{"num_hidden_layers": 9, "hidden_size": 256, "num_attention_heads": 4, "num_key_value_heads": 4, "head_dim": 64, "intermediate_size": 1344, "vocab_size": 6559, "hidden_act": "swiglu", "norm": "rmsnorm", "norm_place": "pre", "norm_eps": 1e-05, "positions": "rope", "rope_theta": 6000.0, "rope_fraction": 1.0, "qk_norm": false, "attn_scale": 0.125, "bias": "none", "tie_word_embeddings": false, "parallel_block": false, "extras": ["capped logits"], "init": "uniform", "init_std_qkv": 0.0448, "init_std_o": 0.0, "init_std_up": 0.0448, "init_std_down": 0.0, "optimizer": "adamw", "learning_rate": 0.00213, "beta1": 0.95, "beta2": 0.95, "weight_decay": 0.15, "lr_head": 0.0102, "max_grad_norm": 1.0, "warmup_steps": 510, "schedule": "wsd", "decay_fraction": 0.893, "decay_shape": "sqrt", "final_lr_fraction": 0.1, "batch_tokens": 65536, "max_seq_len": 256, "doc_mask": false, "train_tokens": 374600000, "max_steps": 5716, "dataset": "wikipedia_en"}
Each number is 500 + 40 x the weight over its row's rms, rounded and kept within 0 to 999. Layers, rows and columns count from 0. Numbers have three digits each. The size before them is the row's rms in percent of the matrix's.

# down: layer 6 MLP down (transposed), 1344x256, rms 0.0655, rows 128-194, columns 128-191
# gate: layer 6 MLP gate, 1344x256, rms 0.0764, rows 129-195, columns 128-191
# up: layer 6 MLP up, 1344x256, rms 0.075, rows 129-194, columns 128-191
down128 092:481518500429518498454547562504479604439544470479451455525510539502514506523552492526519520534513487509429547465449481490508503477445510523484524480474435497553499553497500462564519549491456568
gate129 098:541513525481432428508480531517451449521496521531538574496459543434431422454513505466525494561472491497498427548516491440537459575477477482519521440524477545441572553477543426490587492453472482
up129 099:579498449487537502480516493521530381480433504474572441491488489541487430459492455477531595495512404581521474463532534488476531489496483488455527499532512446524514413472413550446495539522471494
down129 101:530431491476564486464550512501509491471487495438581501506541460558517529502510509512557469527493424476504530552493489423546471486514515512432602508513544455477486528472547485410497393461552494
gate130 103:481502467522505513500463452498502533455510544504460502479594463473474536471483474494583528584514507493469468563444499500448568522525455535453473445492473451475443569451430472496498541477516498
up130 101:505494551476487469475552559480564507492508468517531477571584495438597401532473528502519538524516484520539504540558497457484506395490532454495447498551514434485433480466521462558522466479421530
down130 100:494484469540514469549485480522459503488494526499487489480533475544531457462506491536469470431525452533544531435573473530519458516459434457528570529575475502450503453533486482568527462483536548
gate131 108:513486481549460449478539507542585526460531627523485493498535450591424516485576514460485487491537511566510526512532494506546527454509523526477530467476535537485537514530617436490429519544446412
up131 102:585497406552523432482489492524526552439504483602528521516530532460435434481507399509541424488488556504461501523540467508488487525456505508517480550452513541531480498514477518510474503516534501
down131 103:510522492490493430494549479464504449469553491469552563465494500461483571519583489553450388485504550534512523472544473523537491486529477518546568548475555476516493514608471474469502475549472498
gate132 096:457503492472553523522453492495478459474496455384471498519435476542484484538518527397523511535495528463529427483453535474518531592546523496484532514521437493527474480594470478471464518461496533
up132 102:524471482508500532454559485443479481541476586584544515519461475474467431477414483535512528497504503470464489472496464544433535449456522540523477532526495564509508524396525558530593510512571469
down132 101:480469569474534542502438463521517520485525532507450532494534455538530591531535526438566539530516445492498415417511561490547510549522456516450541446527453503455518496481563523448599485499500474
gate133 097:515503551582571493508502426487485500534504489513508611532532429457505454533465520547453535488526495420485460574528535506387432537452545509501441511517462537513535470494568560444479521522468535
up133 098:487538415477441563498468495497496474527510522488481480508447491523528468459600493447525495472497480474464440548479411477562521556461547472463518522486456538471556474533462459532532499478444490
down133 098:507466455446508448536518476520476442558516471442525512532492532461466530559481569448466448483429488463512501538458531524488497514432551566493437523481501525589474516522492486447475451489563573
gate134 097:516501485561496559511480485493527451490482576467404530569516524519471488511456518556516581524509516537494544532522505543438466566451495474524527469611519491450530468517473535571503414438464545
up134 095:504523518497475539426523438499530530471502480524519606578470577440556497511526567467496480519504473515489471560480467504459514551568496507462525448474476508550447495531523543439505521552563522
down134 098:521429474514460505518507485504530520492596500501461455533539502430482517378507459473479535483463496447516500526496542513387514533541513493512451458509491498543463426499493463540496531492555447
gate135 101:487510472480448523552496474435483464499483517485493533499509583494537500487481476524519469446559497526526481481494468478490438415567541512521526488544490475480476570495540504457523505466509560
up135 100:450433487488486526467516480556541473539433507506576525485554611526453496496445511508455488495496460549424471566462544568503492485510557465515482405504560462501506495524515548494530477483469510
down135 102:521527402469467501440502405469536515580505534450473535485558556468496441476431505516570476472541399524512388419558464535493535518515514557521456558492482494476461468560496478522579524508511466
gate136 100:467472550509471503530511433489539514535512484422479496427551508510448535463466470528520483537549538563527505522503484499490525525467528421495479571477478458491493463516436563460549491470457558
up136 097:524483492530462512504479576541511513519490543567521566586533457492541476509513458497506506446428458429526609521540508458587549490500527468478531495530528520450581498508445482505450527509504459
down136 097:475432566485440553476501468517516447428527494500550547403457521472490494498530537465462544500522539492472437473472506509526504549508482514495470513480452564516551497488509563551484448534493460
gate137 101:481451585537494512509542505497571504389538479417468515525409476550524424456440554568506417522485513516550552508445472481470512465479444456535511536498506508486544529511475443537493486380535506
up137 102:556498455484611564559460515556456526547482519511535481559544523442569577471524548467521523574540530451468526472489422471459541530476494507551460478482493492462444472569510531498482552499491507
down137 104:573458515529468433482540472528516523486499557451559525526504515432535560521483499498502581547492498441496547491482472517479487529499500572482459513459499565547559533499530521476465453443436510
gate138 098:497472530543495477547446507488508537551480560492490565504545500467486454503491504429379497432492533499473499487506498431452537599495496445457503469476489464487552467508517484570503521503509483
up138 098:525492553510494508428468531439456433552440516430509530422516507586476552479520525466539501534507522489488481514554457567534439525473514505451562483453501516510529529410465555555501485467559457
down138 100:569519474428538507517479482480501466492464420439520443488529500530503465602431505583531488482520534480505522506478512511462479469515481506475516455508579552470465515600535483447549489420489512
gate139 100:556427467436533457550490476526474486495510518529505502484452501475385533583553419519515497470526490466462531449541442529515528525543458432452493472504552488484490530575500549554518452537435452
up139 100:505490496395530539488537471544595488536480413480503528535528549489525529532509568502490623551516485528554497476531466496532543521425515553484512544481460566497524483523440485499543541511560541
down139 098:552522503531487540585540424559486458488470529421607483510411513516511562481486486524479521463438529469477490462538490536572526596482534548506470511422486478382520544472481500514572531493492481
gate140 101:523455431486572522521498504566504511452516540428489519518439509493475507460473435444525478552539485490537478518506455499464497485465509457511483515543545553465501478479550467427460493510523443
up140 098:463545543484437455442470451551480510537462507526498429480531502505546506484525438505528482503628516489500474545438508543497543435484512493519520473481527503477536499531500621499534528540465448
down140 100:425493566496448475564491532472538486476458468501395441466458465497445547520433519519527516458383476521500464470518470463444478467508489575510472453501517557497458505428529489466505533559397508
gate141 094:460468516511544554546492448524485505504473438483558459466538431570479507474463487485490480522493500470451465578429532484481537517471498520481478582481478554528460456562536439505559473506409559
up141 103:504520441566461501429466470488510489496475490484549550508535527478567461513461543499488540542493477403499463469482469486483450530478540559456485437510511492466476431506535541467412544511480513
down141 103:510507508514539554502517462547462501523478493509470411498572457504508480528507553438532519492504464477515456511563561449523533550465446463526498518506559463480569482509501556541425505437575492
gate142 095:508392529489523464503581448560480518501513502463500499517526506480510469469481579527538499479543507433498541474518518484483544542505463494463478483475503520459485442486564526462515478544456479
up142 094:464507508475507413464493510547544576386521482496489443583473535445467480502478472492609494508503472409560453516508501459455443490531470546502520515505448628517488397552563418500556554526494529
down142 087:506506499443491492497470530421511459587506521474490517444518515582492502511507532540474458512548556488423463600488492577586500471470532509490545532515490457528505626469506490506509554559514450
gate143 092:481515494545506455508457546502530466506474505548527549523502487474523541458456509494516408554508486434548518528565511506530506486541428404500512457469504553519586492536503532490478478467562437
up143 094:493552474456483494484522509449558417477494536545516555443450467437491560487508466540451513511492519536459472542438521440601479532539481519459458512453458458561511496492458450523461483480496588
down143 097:474605502551439539517494475480564473522492493396478538467420466461463507463482461502490446509472524474502464466477437437433530488511548537491467480567494607467518524529535564493414549503478457
gate144 101:449536456493501549589439471488594511458500504518499531474525541482508543432520398469445522497589479558497489483405480450494462443516454521514452468547541454476515493499479435459507483470525534
up144 101:559509519485495490440540470455510576483569480483527479520495470505554554523579512477553557430539473547530540434445546493534425524484534521521505550465468457528420467490522460495484518558512467
down144 102:555470588457488493508457537444542437509537501457464526480540596460503487483588493518459519499481501518490545505458492515537499517460395502554464483396469483523501511525515481571442454490506504
gate145 096:468544469427502445448460418477534456508463464493506545441527515549496538542578522572431480560585485528481448530468504513445457494484451545495479443499429525576631549532576434452534433540497554
up145 099:484482486523571507509500474518487494499437509538539522460493473460500522527498389509474489499601460481398465473492551532500473528495489495492472494572470514572462523512470522509564529524476500
down145 096:429507523416612405506497509500536517536498488467456552453529504467488491508484539571483505493503504498500381445474512467470533513477478526515423530502531517512551543525530528494568428466565560
gate146 099:533458507540443570478555478566471548480447557492446597527488449525495496467461604453446485501487491536485526491505492516461484491472520529494543490502519572492555526495460509532549453493556475
up146 095:477446516575471495519481514541544431463469504474471520510460418493541513492580474446497494448447458543504487588474492491536502426460531489499540507495534416505517504489450478433524585528529521
down146 098:557511532446464492504463461482550439422500476501540572493540448468505509491535485470471548515468526589530504520457508493557561493507514502465507534498483572521552494491521483456545533512552511
gate147 099:511441538486519541531522488534502550457489568448481596515533539501496506506503488469511508484530469515462455536489459512465450562530493464476484444494491467556570537461505549446569526496498459
up147 106:536492563469488447520495491561438498476530550513593529477442482514408426466492504524539544492478491478493483547469586519454461509457521506364506449534491520463538523496414451477519450542484464
down147 105:496539528537497473515477420531527527500493492467617520511537535552474506530531451510530468544489495468447526517536485492497507454433555455478470473528486548458512476494428477514499490518485502
gate148 100:538473504576517453538517478562544498526474533474428523479491474497482462553464573462473493541432578492539482517504547526521532477466555389447543527454555505476533458549472530496518522502538458
up148 110:541535474520448510511425500497501474444554575511521438553470380457500451469484543499511466469419456474496482474493526535486447476569512469569501501462498515489496445522472486487461574497589498
down148 110:498528474596423471525493471481526512498549455462462504552501454492510529504552602442541467512548502512500439574565529530496564554547506421473481459501460505525545504537512504502490547543499525
gate149 097:467523449542488566495517533521527529464433458469516498492413544480484428526460480420519530491448509504549522516476549459452502488534435533472523472487521498504501535545493534414461457495472514
up149 099:582554486544511542496451536498431471487513429511568550454535552444479491570487408524499453512508581551487537553487449533565598531404517533482531532461511503433473478500463488481488490483499545
down149 100:505468431425510480543545486489375487525475550507492496501499520487426464559546519574588500438410507551486489500485496491497413526536488497545547517557510516469477509459533507475539522490467455
gate150 103:486478547509492570437573427536498480475478551474512540545486485515567438443521508471493526492486481460399493558457535529498539596518514523412438494538536478552452545522516511472512475489475489
up150 100:475403478487465539458485500502570537526533470529481535446531582459512516470488486605461504503525474477542507520478572455569500484479484436476540497482483427491505565567497528434521438510508479
down150 100:486514497520579417456436519513511452520455564497514537401550519468550450500561533535465510498517500431526466550552459462503482489511536476538462537473495455559454485543492542497569490486473475
gate151 102:614547485532467513630505558441474486494532511532476484533572532511537495567474568437482467547453487415499480479466473471488490537457462524469481512491454508454504431515543459547517483503562483
up151 098:507474556542507522503445597546496534491487452521512554539496465442461546518478492541485502549477497460531592521534537551439533558449492518460485430527573513481567472530488462468567497530532457
down151 102:554505497460501420527453499602498516507562507472499501443543506509566495508517473516565570507541522538548465491576518503485512502553512516550475538529473478481476504510510493504488558476497564
gate152 107:504441516570508550473559435477452506426465490445545458554536493492549486436460569430439414567503514457529464548461557468441470484457534539495472514515473482545469476550503580513547443462527546
up152 102:508508513514495496430475477540473525506597516498511501508637527491462584490483524461488539506432466497581557483476469513501509539519500582449453502445479551484490570501444489550513459544509490
down152 100:551523535495510480443467519535569527548439480516504506547485552502513523471500560445521499514491519527482461500524531531487537530428495549510533381439501537465479540480466516532499515448514533
gate153 098:557416536458486559582512462480524466509504508483546445549563456545494513511508437532453496482431514405480508441457481528488435533515547536479569519622540467448523491492460521449466480480424511
up153 095:516513517537450437436466497464568505487502472532468548484502519582362479561467505494431465537533457503472486406530451533530517519461496550480509440496474475507497492499491476490449515455567506
down153 096:484533483526469496509513531480526593464432508542568461537452449405492493496518533476505567514513488530481469503526504549508467409574500448518513527475468473483480524488493461519487510453547433
gate154 096:474522485415544518468498493430466526478447593538495463529568461477518543509530518540511504479491445549468574500537457474532473419511551482582526505588527565491496498481483528500527446531487524
up154 097:524507479511546501457412516490464400525477458502482478465483518443530511494556513450399459534471502479479472473497450498418502470420522553493538492594452550480556535553423481561562466483451552
down154 099:470464477535517490441541457566542515482441496573432484528447466480538545567565452527535521519561538500480467446501467456559458547554461538515534522507441449468489486494546452561462532473520457
gate155 094:484497498448537487474485532466526555468594527566501505501549461494474541493533505509452420538438429545464430517492482487508535508536565466516497525504474544453530444484556523527474504514471539
up155 096:494524473504513520419462478531453554468474512521503516602481474500456567483497512460515512441517417536513473536472446523483543506588522542499494468532494558470446442502507527566541485455551502
down155 096:429450488538526484506532500550519458410470540535582419424468520441480396494485552459458428498472532479439508524490454459467528497418445438521466496514525503493635578486493468463474508527496487
gate156 102:540484483407478508469505528475488484524518582444495497431533442502544517449473495532561489518409461453536514530433483433546548501482407520455460503449498532532468438558464472599526457572446483
up156 104:405528453518525507444490498543450518497506482546491469507491524506486524499511549487508498484483524559547460540473432487482554473480415516470450523484498455513477490535483554544504524516497512
down156 103:557485480533548522483479504516483434524487499492502434429451522497464462508526501511446473480421544526463527496473501477481506511462486476422485436458518508506598503491458499475541443532468530
gate157 099:487501502467494508535449500512598568534520527472445501444544448567494494500519482439547557484540491501459469466525502466532525515425445436435568518517476528504537428576567514475454465505497520
up157 099:488471546513516547545454479507500502582516454502455481536503488492556553482429457451443550627539465477442419551492547466484525534417504524522485500471485491508536498505434472556509547491513437
down157 098:512487465489521572539479527418532444473458451500460543466482562561580516459505530534540486502465525441487518541568506514591451548486507480481497457498467533475559499531453487492463559510586463
gate158 100:535485453445506471538484440505393499492521467508460484508457522499490496555416482448515436481527430505495502523482475422505477513429513438529467446567451424480487561514492544416508504601544555
up158 100:568461491504545489537528440501470518473511527530557485461513459465519478450447502535426515492580540463475516468524507428526510526498486465473517472507526542490524404465570560501451478441533540
down158 105:531486421518490549518518455529418463494521531566527491537492489535521476511535483486455425483504526445506471574464512501428502495492508457546503426505546508479477538504559502498609489562499482
gate159 098:581477524431520526468438467478513529525519403542467449501428498483527434496524468549509484575504505516495535484428488472497582466380557506527464458549509480537487465517495557483511443435447485
up159 101:466515579507504508589502508523512494454415460453540497488496544500499491512486480453419466504508490419557469453543481517535405462520481510468502526425421451547555460529494446518525458570487469
down159 103:479605487497509523547490530515612540512529527524514524508486459492457475548491425534459455485613466538509491534439465494517565432501490480440463536415524504493554466519516465580449527459500461
gate160 106:515470503459494471618497479532520535548438469555549573508471428474571415505611469513473527569491558479459520583446507505425538589497473531536422457452537479505534477558468494535518502562500528
up160 102:488507505449512479497532536449484502492545460480521498478450514471568557534518473532545537505509512466577528526540486491466467527535487489560496545584567507446584510509493580562531493464559532
down160 100:480502482423477550540433597487498501584503520524509550494491499490513458447521499455475564511508469499497499540481517523519551507505439515533514563494495488428480533519519498468559537492432497
gate161 095:526509496435561578515455517488466466416544462480466512477509462539550486461457584441485528505498492502471465498465539471508491545444493510482527429575541494418560497514532472521448476500577504
up161 102:466480531467548530490551460548549519543421576446519439468464489463486521450505492557484472533446424511489583495483441502407501478488535527480508536426486457518514468540543515474529402536422522
down161 105:516521505536580489509460508616487457528540536541548421510471491460487428472486537448512482482541458493497513497480531468500494438486515515538509527466435479540503541524516521560517483442522519
gate162 094:500509474455522471533504555580509502539464466455486495465547455532557501554512462517461513501403555490458513596502510469501525458490492556561490481454543530506515505449427536489567436510453517
up162 091:614485471406468508495554566529478445500474537481539455428554474591475498515472519498492535440439566554465451518547539568472505531468550526485481523489519464471522443500519587429551468532409514
down162 092:498602443465481468481430488487480486527536526530476526506482502475546507537517505478500466475529494450458565507579504499465509457451484486555497445471455455560574539468440495552539485504513510
gate163 093:543473513516533489511527497517547528477471457577464510458551585570565445569530457576536550492490511496520445503498504538518485525521517463473481516471493495496516483505554531496573510481451528
up163 096:561482466498467578482478441385509496517535538512435458502454502451478480518429524582479408571464478480458488479474479499487443432523493485453539470577558515496494479496421473493498558508505435
down163 098:438512516516499548496507490561479521574487525524523494512535530566544511537500499459505477519472533463418563528428473473540456536521506605477471481534459477530478522532522545478518540476479444
gate164 097:439505574482438482536519437525523536498499472512429431486447511539511493464456507502485522486447464494459525535495475465546477489488529534509535497551434581476559509441562554511485493451480460
up164 097:481432422470532499518512549575488485492489505519483495447436541535497466462525557445453457497530475514493580465503531510478510511527514493541448466539428482532486430486529425483535543494504568
down164 100:452542473558478556521438482521455546543506498467462451492545462453434542514521494543494495555452534480551547496527514544472564460487530569442488500486533548521548539463440500475510497498491473
gate165 095:508499469464500528474452503396492514505432561448541510544479558472531455499510485410474551528464443554453443630443473446440401490541470537482469531531470454470492512511504518518537508486460497
up165 099:504455453520477480529465506509512498537419460511433554467448425576548499538503551423538536498444548510528482458505439479559546493446435504491481501483546580517557470530561540537506496492523544
down165 094:455480438477510435457553491527556467460472495419474580517492538516484528487460487474503548537545499524478450545464500499410525512527564484477505422497465491558426480458455537480518490444540482
gate166 097:439460442550527525472481511535468492519517497484520493471546488519498527448483493557482519518544451500466524551523509621498565535454471527540497455483581498435483533457532439504501511579565554
up166 096:564553518495547487514574483445499555477521481488439485502532452475504548550609465445518542478432565504490488464469490506550548542493517538457507535553437522539448493473529557554547499533533541
down166 098:477549558460499499499469536552538509464457487484537506515552472415410412466453520440483518478455458504471535573457477489395482443474457471389448482418507535508536513519513473508526523456534506
gate167 098:512416500486592507463504615508572547525557543569481530550500502523437543474531540502485452462470543468466512507456455488486514497498470587466489398439493525523554494556521443547566538477527547
up167 097:473461484444497537556458482465461465526462492526576397490486430502515429506484532584497456468491427438517424501454494493482436446553513407440471522452492526396561477494522492547462477518467450
down167 097:534497545431486469457561451466483495554462531529500473537486497461438446618511460491553548480481528464543482499473450451539489475455514516532474493551502549453614490478485518546453509513539508
gate168 100:493478475400476483567543527576516509464510556542518483529495488482478526496510481564454489531498482498462531508433514520453509532575473477538505494545450480516469549469541486487547489504493481
up168 097:484479492439511551448529462533533518545455556513440541493525484509469463508418490507534496556531476472529500539514506487504491559450527547468458563489497466501481508490463543437492487568459500
down168 095:519524542528450468479485452440516492515457495457519469478504534541496540439474517537526444563479512452505509522504509564556550525449527500540454484503498452532502567545573551512435450561494537
gate169 096:503432472427485460471509478506537483519448533507505520487529548464491537540522529514480514528449532510502586476513482518480563431529478507585469447490477540511467488424511570494578495438484485
up169 099:526508447461430488519446576528498550467459494545509457542481462497503501461432503511533451476495522502541491467538552453531516529507559494555478496489452461554535499519536481503499477439511498
down169 100:451498494470540567581583525508465503510552520490503526513540555471481494488560451539500532567561501513521561602475534586434455443482514522466459482461435542565467476447511510472506505474494472
gate170 100:484560485519469495468499509527400508465489482452564495480454495542513436423477566455545523542485447559473505507484462540511508553478496516537464411585525544551502577585486512479588427490538431
up170 100:522455464494479542501509485458449471510494493420518564494518486482460486460474476412409461541507430552464520514469414438524508530517526566542445461490592473512426492477523462449507492530532474
down170 102:562549510533486560492446480486533620550535461598512447513503566514580411502457570475493471530505592458452482417523549555500483480471456521475541465547512501525522442483525523500532488454494483
gate171 098:521559474471515525586518464492442567533477572522548479430482528567504446566527547485496501464504492453538524482495464483539513515584414516501425581558462580470522552564602523449531567431494463
up171 096:559553570509528496519510472455514443485422534532512486488535505490503508475488566441535494504502553571403546438467422489455564545492531477479496490458594539445505490511489480505476483449519543
down171 100:546509465506510458463529396511488483526565541504469469497543527456527489473471553530459555515433505495412455494488533517457485417564561498485554518516516501438488507501496474502474564531502502
gate172 100:531470517480559579476490523477547523524503471510555532519527512491577466489553476501491537455507525474517548503466562479519518427485486540486467435506443504519495475473474519479428514438560545
up172 103:550504558493545508539573565465448479490517535573510440505503570481580533516481464482484516547457551454505521461434528516478556476473520494442536469502509449496504485440533523452525480552446569
down172 105:425542539535526581481491493518500505534550547569525473531500519427449467485513545450534485537550534475517428622462481492510486603446546470470480457429508468537569548466435558483594539481509489
gate173 104:476378513482495492530490505492511536461454535490434558529465537488505507454490532479524529496496499551409448513510417513467561508503484522499501492542482538506511510461491488532471486498466516
up173 097:453539483501534511476412479524546470467532532434482515564509520523447564534480580553467474411498516541505434495539435504519507538557426511477521535485512549554550500496539550513488544470480484
down173 096:477499541523480465454498463463480474546456600553538489507480529507536490521502500530467513544548483514517498532558494460499503500506545485472534502478514555519483478498488446476484485501549503
gate174 100:424463496481552518436499463507545489488493445532486461468529576499467551459433505489475500525430492438476506516496457508484559551482443480447476457479563512444497466516570546458458524533549558
up174 102:512445533500507529413499499514502462517466485474523457510513581503509461525451501595558534491434452474534420585523540542558536477539431566484464460491526551422517508493486464491399580539518537
down174 102:433501546571467578480566482513540542567431563436507449491467520552488584482493476512489523526465486424495454497556521544465511479484507448507492540490517507518504573568504563469477471504478519
gate175 106:437494466486451546473478465506483491493511468514462527485479461506452540563482510526491541438547512556471460474391461506469477405500488485454419454505522506470492576494584541565525414458547554
up175 098:512495491537513490505575489466446526568456445506464557448473534502473510504485525464471500469409479498473509512481534535447476458459524540513533528576529444473562508510533516456445518489549435
down175 100:501457470526556440465522505535495508493580478452417500477464431547494517475546491488517504502498409515473489459502485528492537475499527416548494475420447400468512535517437534432523468538577596
gate176 097:490494497431570510467456455461534595480491516551449520510558553510474511530496519516443502514449443511537506491459504424512510486470483574497516434540494495525580533543576465544504484467559553
up176 116:540504505496459507580531495505455424470473515469522509471488483498459499483510520546473548541492566536506494514545471507466553497495517548510490510540484451503443488525442536490534506462457517
down176 114:531503467467506530493514510486440421491529470489517508474512540483450538526482470498522524490490524521490522529509523466496527502438538493494487502529526501544564504473465501458525419442500454
gate177 095:487459484454549549488497525591448433504448508546492500438514497520507527540587501494463504474502477464528423504460491465461535491479470560492429496500512524414479493543481482452480541554502433
up177 094:544543535502573462546551485574486480515458501423533445460515471546540464585495528540488439414567464422507461610476484452535444495522429449483433507494463469439478528491494431484489517537519476
down177 095:528501503487495528585434481535500501475481552471531506479497566446543480527494465619511483513544507466511408506473469556466516525422514473497515539482490453480443448500496533508508489509543580
gate178 100:505543527573476511492449564531496574398465475375506468420515503570457523417509477404457527538500554500538513458451516487438488465471466547505449506521499471454465442469483455553478526499543447
up178 103:536473508528458551491483485437479542530492539461514505513506508484526509428494545455446497476499460494520468480522536533442509528535508468438547527547535450502452473490533582534504520504551493
down178 106:506498538481524469496567524504476441565443519470458529524486437546490516476484492626468479449569508435498476460510539505583466561511441547408446505516465538506489532517502575471466531472488544
gate179 101:555512511482511523575567419508497493479480472511479440456475491541579471537518534479580460477514457525456498541489479512513529393493559518480533483501523528509492547519508503518508475473551471
up179 099:463518517475510550519476562529490574463435495543546547462468468526471533566547555494485476519505443504516521525539484473603503463487471472532477540524497446544496468553546522518436463521467536
down179 093:501491505501471534579538480563462556480466590543492540448449492460540398498508487514553572505556503555423490488505475509538515498488562510518508473503460483548507459526479525537529504500495474
gate180 103:486506491476560542507558464448623520548510578500508482544509433524592507470509499533402516497497456526506531521484472434476476511491452493472537509460482534525582446482560520487487460446522467
up180 106:511416520547564497488529395448506538529535513521532493498497544462535475486478456578432496531480447494449494510457508488486485558501527493436494459454514466472494535477570434550456493500520453
down180 103:468441517538470481540535473475478451529497424500516474477514489488470515477502501500517467428485454464540468554531538471515427549444491548500548515454458530491535563509486580515477446510534520
gate181 099:480497504540528491501541458466553547507494573525454517506455522483514567485468470491451509509526532498480481588455510553527479525490509514443544411460534464486500501489508564499444536545560563
up181 099:538446472466523555515448574514402458533608498531540499487478477529525461495498457575397537478476494490467466461510525438472445491528475490507518551557377565405458455518518475507482550471496565
down181 098:487452472459460486459468413513409520518515466453558438462533509479578513524546504506466525545419448459518532527464474494575534522538507491520536471492564553486444500528539498524468513512523493
gate182 102:513500456526545507583482575497478571544483495490504534433510462521508502552556438544521475472557488468539532558513469528484478482532529498469572464540562465518509511465512454548576476580537435
up182 098:502487531540494480525476478558454551475498479454501530462510464475411572534517548479567562502468498471462493430513444552483522577550468462527521488483581494545465456539497534538521540505560532
down182 098:457563618476587527498497494437500446514419427524492467449473502447522472509501585494483548491523500518494397525509529463500503479535537449484466568552594508556535489459471449481486522553586542
gate183 102:553575532504460521503532501558472519454496562497535574465496592485464569501534532482468537489459484477480521523498477500527492534463504525466423547578464520482500505564548536527532469522562511
up183 103:415505564482515458553434522531576474503513520529552414505495533527445513563449537473613436566462539548575445440501497550617512449595482438520510486512567540415484602502549490491487594507454489
down183 107:460510511504431525537533553433458488489445421578514528477500483482538515479457490495532503507507562427510472508439480509524529562468518489520528551514488461489537517458523474422473581464527515
gate184 103:490543478530497587527478425488461488438544504466518505512527466564506460539494560484575441513558499471499514577478603523504430533498495575520471456532518512579473471468527504519461513594486520
up184 103:455442440418566453498488514522513486384618448508494487507524492536445497430559484562407455534492536446517519484446530495511536582389531519507497464515503469515491416512481460558494493491536486
down184 107:497484488545485499469481509491429498495504495452532439523473494547521509544484502485498493529511424452600515465521563459522435483496465473501500500515546459483536493419494466490478471482548510
gate185 098:485487449536533563513541503507518510533548551464580526535590459527505496506456483459522447580473508477449496541492479461434462510477555536536572482536465495477512469538536548476535484541482535
up185 099:576552516462439514509451422543491450541479556479488481446501552522488484493506541488515506488464462463497459506517484488498574516425491521473501572506540450480543435526483439509502514521478444
down185 104:495520488516494507514523517557542492611472479500545473478423441456434515448523529506480441522556433432471464576447433518459509558495488485451512538453497553495517416515497530461564440473454500
gate186 098:526464560477448497489502546468400486528549573469468525482467525450495432472475547504472501491515463472407452536523428461529504490505418476519491499540489500472483508500523573471537477483464463
up186 096:484543462520505517506484490490424475529466421443565532431501464440488487478520419497506519510460482493535501499480528503401487500506565488490457508480418499560496410494512512473570563459481590
down186 098:525487516533469476521492444472472466501575581524488454497505498461473549473499464494392474528469493533479480514462526474508511528499511526476504537466517591519489514484456517462488458520576454
gate187 103:495497447473535547548517487511494435498516551509432526548463557477525476539493479456509494510491503522487471535492481475436568547469466473478518537501436579569501538556534422543508483517486457
up187 102:518516488458579389572482533517445463526511434487544472507464542499523545479428472542477484596527523430475523488526524483461459600513444549522558488539505436475522475445491458435424423461540532
down187 100:548497485516489478548493525435457472537509509524546476482437486485491478473423496550477507539507454480470490457511495421481494561496541549488540512533591446501516504484471552504514435569552526
gate188 090:493529385454449535540506511485490451492487529491549468487514447536478515530513470548512511540524463493435472479455535482456519498461521468494484505487515503532482504552473530574473445527501555
up188 098:525503480530561420518464510519540513469530488520508500460530538491572531487495579407487542455443472508499529513508426496532535481467574454569459479465433494581503572509508527489450453440512504
down188 095:518481478424525485527502510522498499443501511497487505486534515487498468430523501498546477524450499517503489573467493444409492500492526464499444504542490446485534497550489536554494470455484519
gate189 109:508504510473507612548433456495492445544537548442416573534422552543461480466452506526490518492509556525543479506504449433545432540539509485476526478476552489491560492433483481524480547489492548
up189 099:493576473508517485449565488450452492514499500471539442491509525512558521548513484474606532492421454497430492475553570574484515514463473514467579496519475470541466507498496553581456439536523427
down189 099:573463454537464494474542454499510464485523429478468506571525510472515477556514556492591578480584445486467493504566519503507430495476479475507564528571533439504533508464495520516450515470545473
gate190 097:561469483479550516467408471484573505439444521562505525497483544442546509438495499439426468570440528442551535555482513444516471478513465522439463518433487447562508469534524468436515553512461531
up190 100:492515490476456540474529463484511515497464545431526495508522480436547521518478557554532502464522603467488501426500494474469554513496512439464478509517521555551596530516552541542552492544523511
down190 096:477478536504476523526499487563497483461571468499508524499471528551499478494473531473487433507484550489497560476588495553575464521531523504480563448488430497577470486474544422494396502448535509
gate191 103:412444506501504547428489467552484492518567511464500517520491538456554638507453503459468497554524510502526514553453467513506480523435472549548423495535522456458544450473533471517505463522481510
up191 103:562505492541508505495531458509537555454488493573616512553497483566542506518480547550438541490421553476455458598500470534518491479540497532490551479537535425510506527470472487534503529504511511
down191 107:439502451460522514506593542483489466504485475585490556537454561530507495535473457543491501495533434582503484462509495506515484465487432485539550509501494588496417451490467584476580442562546476
gate192 098:542525490538493553501474491437432549560501543455537537576573434552528522496566478437439473514421506509493490530449449514507494478511546522481449490503449507518451470504486514503558533537472445
up192 096:494531500485563523430424472537494526503496550475482531502472370541563518506450534439477538463487487498483494522483570447455444494521461565538517515457455533507546531502469473489451519468506499
down192 097:504520477414499495622537561520476565531462447461464448500560444488501499468506544538531465543490542548497490538523512540475506474476470459554493418537427525473443507461431442477516547502472495
gate193 099:581513447577507519502496423491447479461480592489545453503479520495590500509504543440589500480484486427527464530479484517546521521476467461495476447490509487514506476548440487552460517502552401
up193 097:460494508545510453480567489492529504537451500492493470474494480554473504453506527471511583572538487489472536499489550462529480470392514538489472474502512509522480533492493474467552513528539547
down193 101:550466494431477440492507490458455535498453539511477462495529542568470497558480533474547543465574539473447537494490475477505488519457495479433543510524555422512545497477527477504534530475496512
gate194 109:488509449498523522470499527503552521543522496541475481540508496504519450481498537446555567558534428459491464521515503552473491545477513466433478607523502514533535439536415468497467563460571467
up194 105:445512538523500516501447409528451571423507547506492507486447564519458512497510496516511478494548490504526455530486445421508502522483477504496454528549424450560534438545506482500560564496499514
down194 107:485556447487503536583553529503483442479522492532480478498501559560496447473474458456545515472550482445527379550514546475540454487542487464480525583540465454467505548451485499469539463503500481
gate195 111:501467442445507529494430472474499520493420475445521495494508547510442419426535551478450496556445511496440521563435577499401511434572534536493518479532575476486458486489441463533466440462498456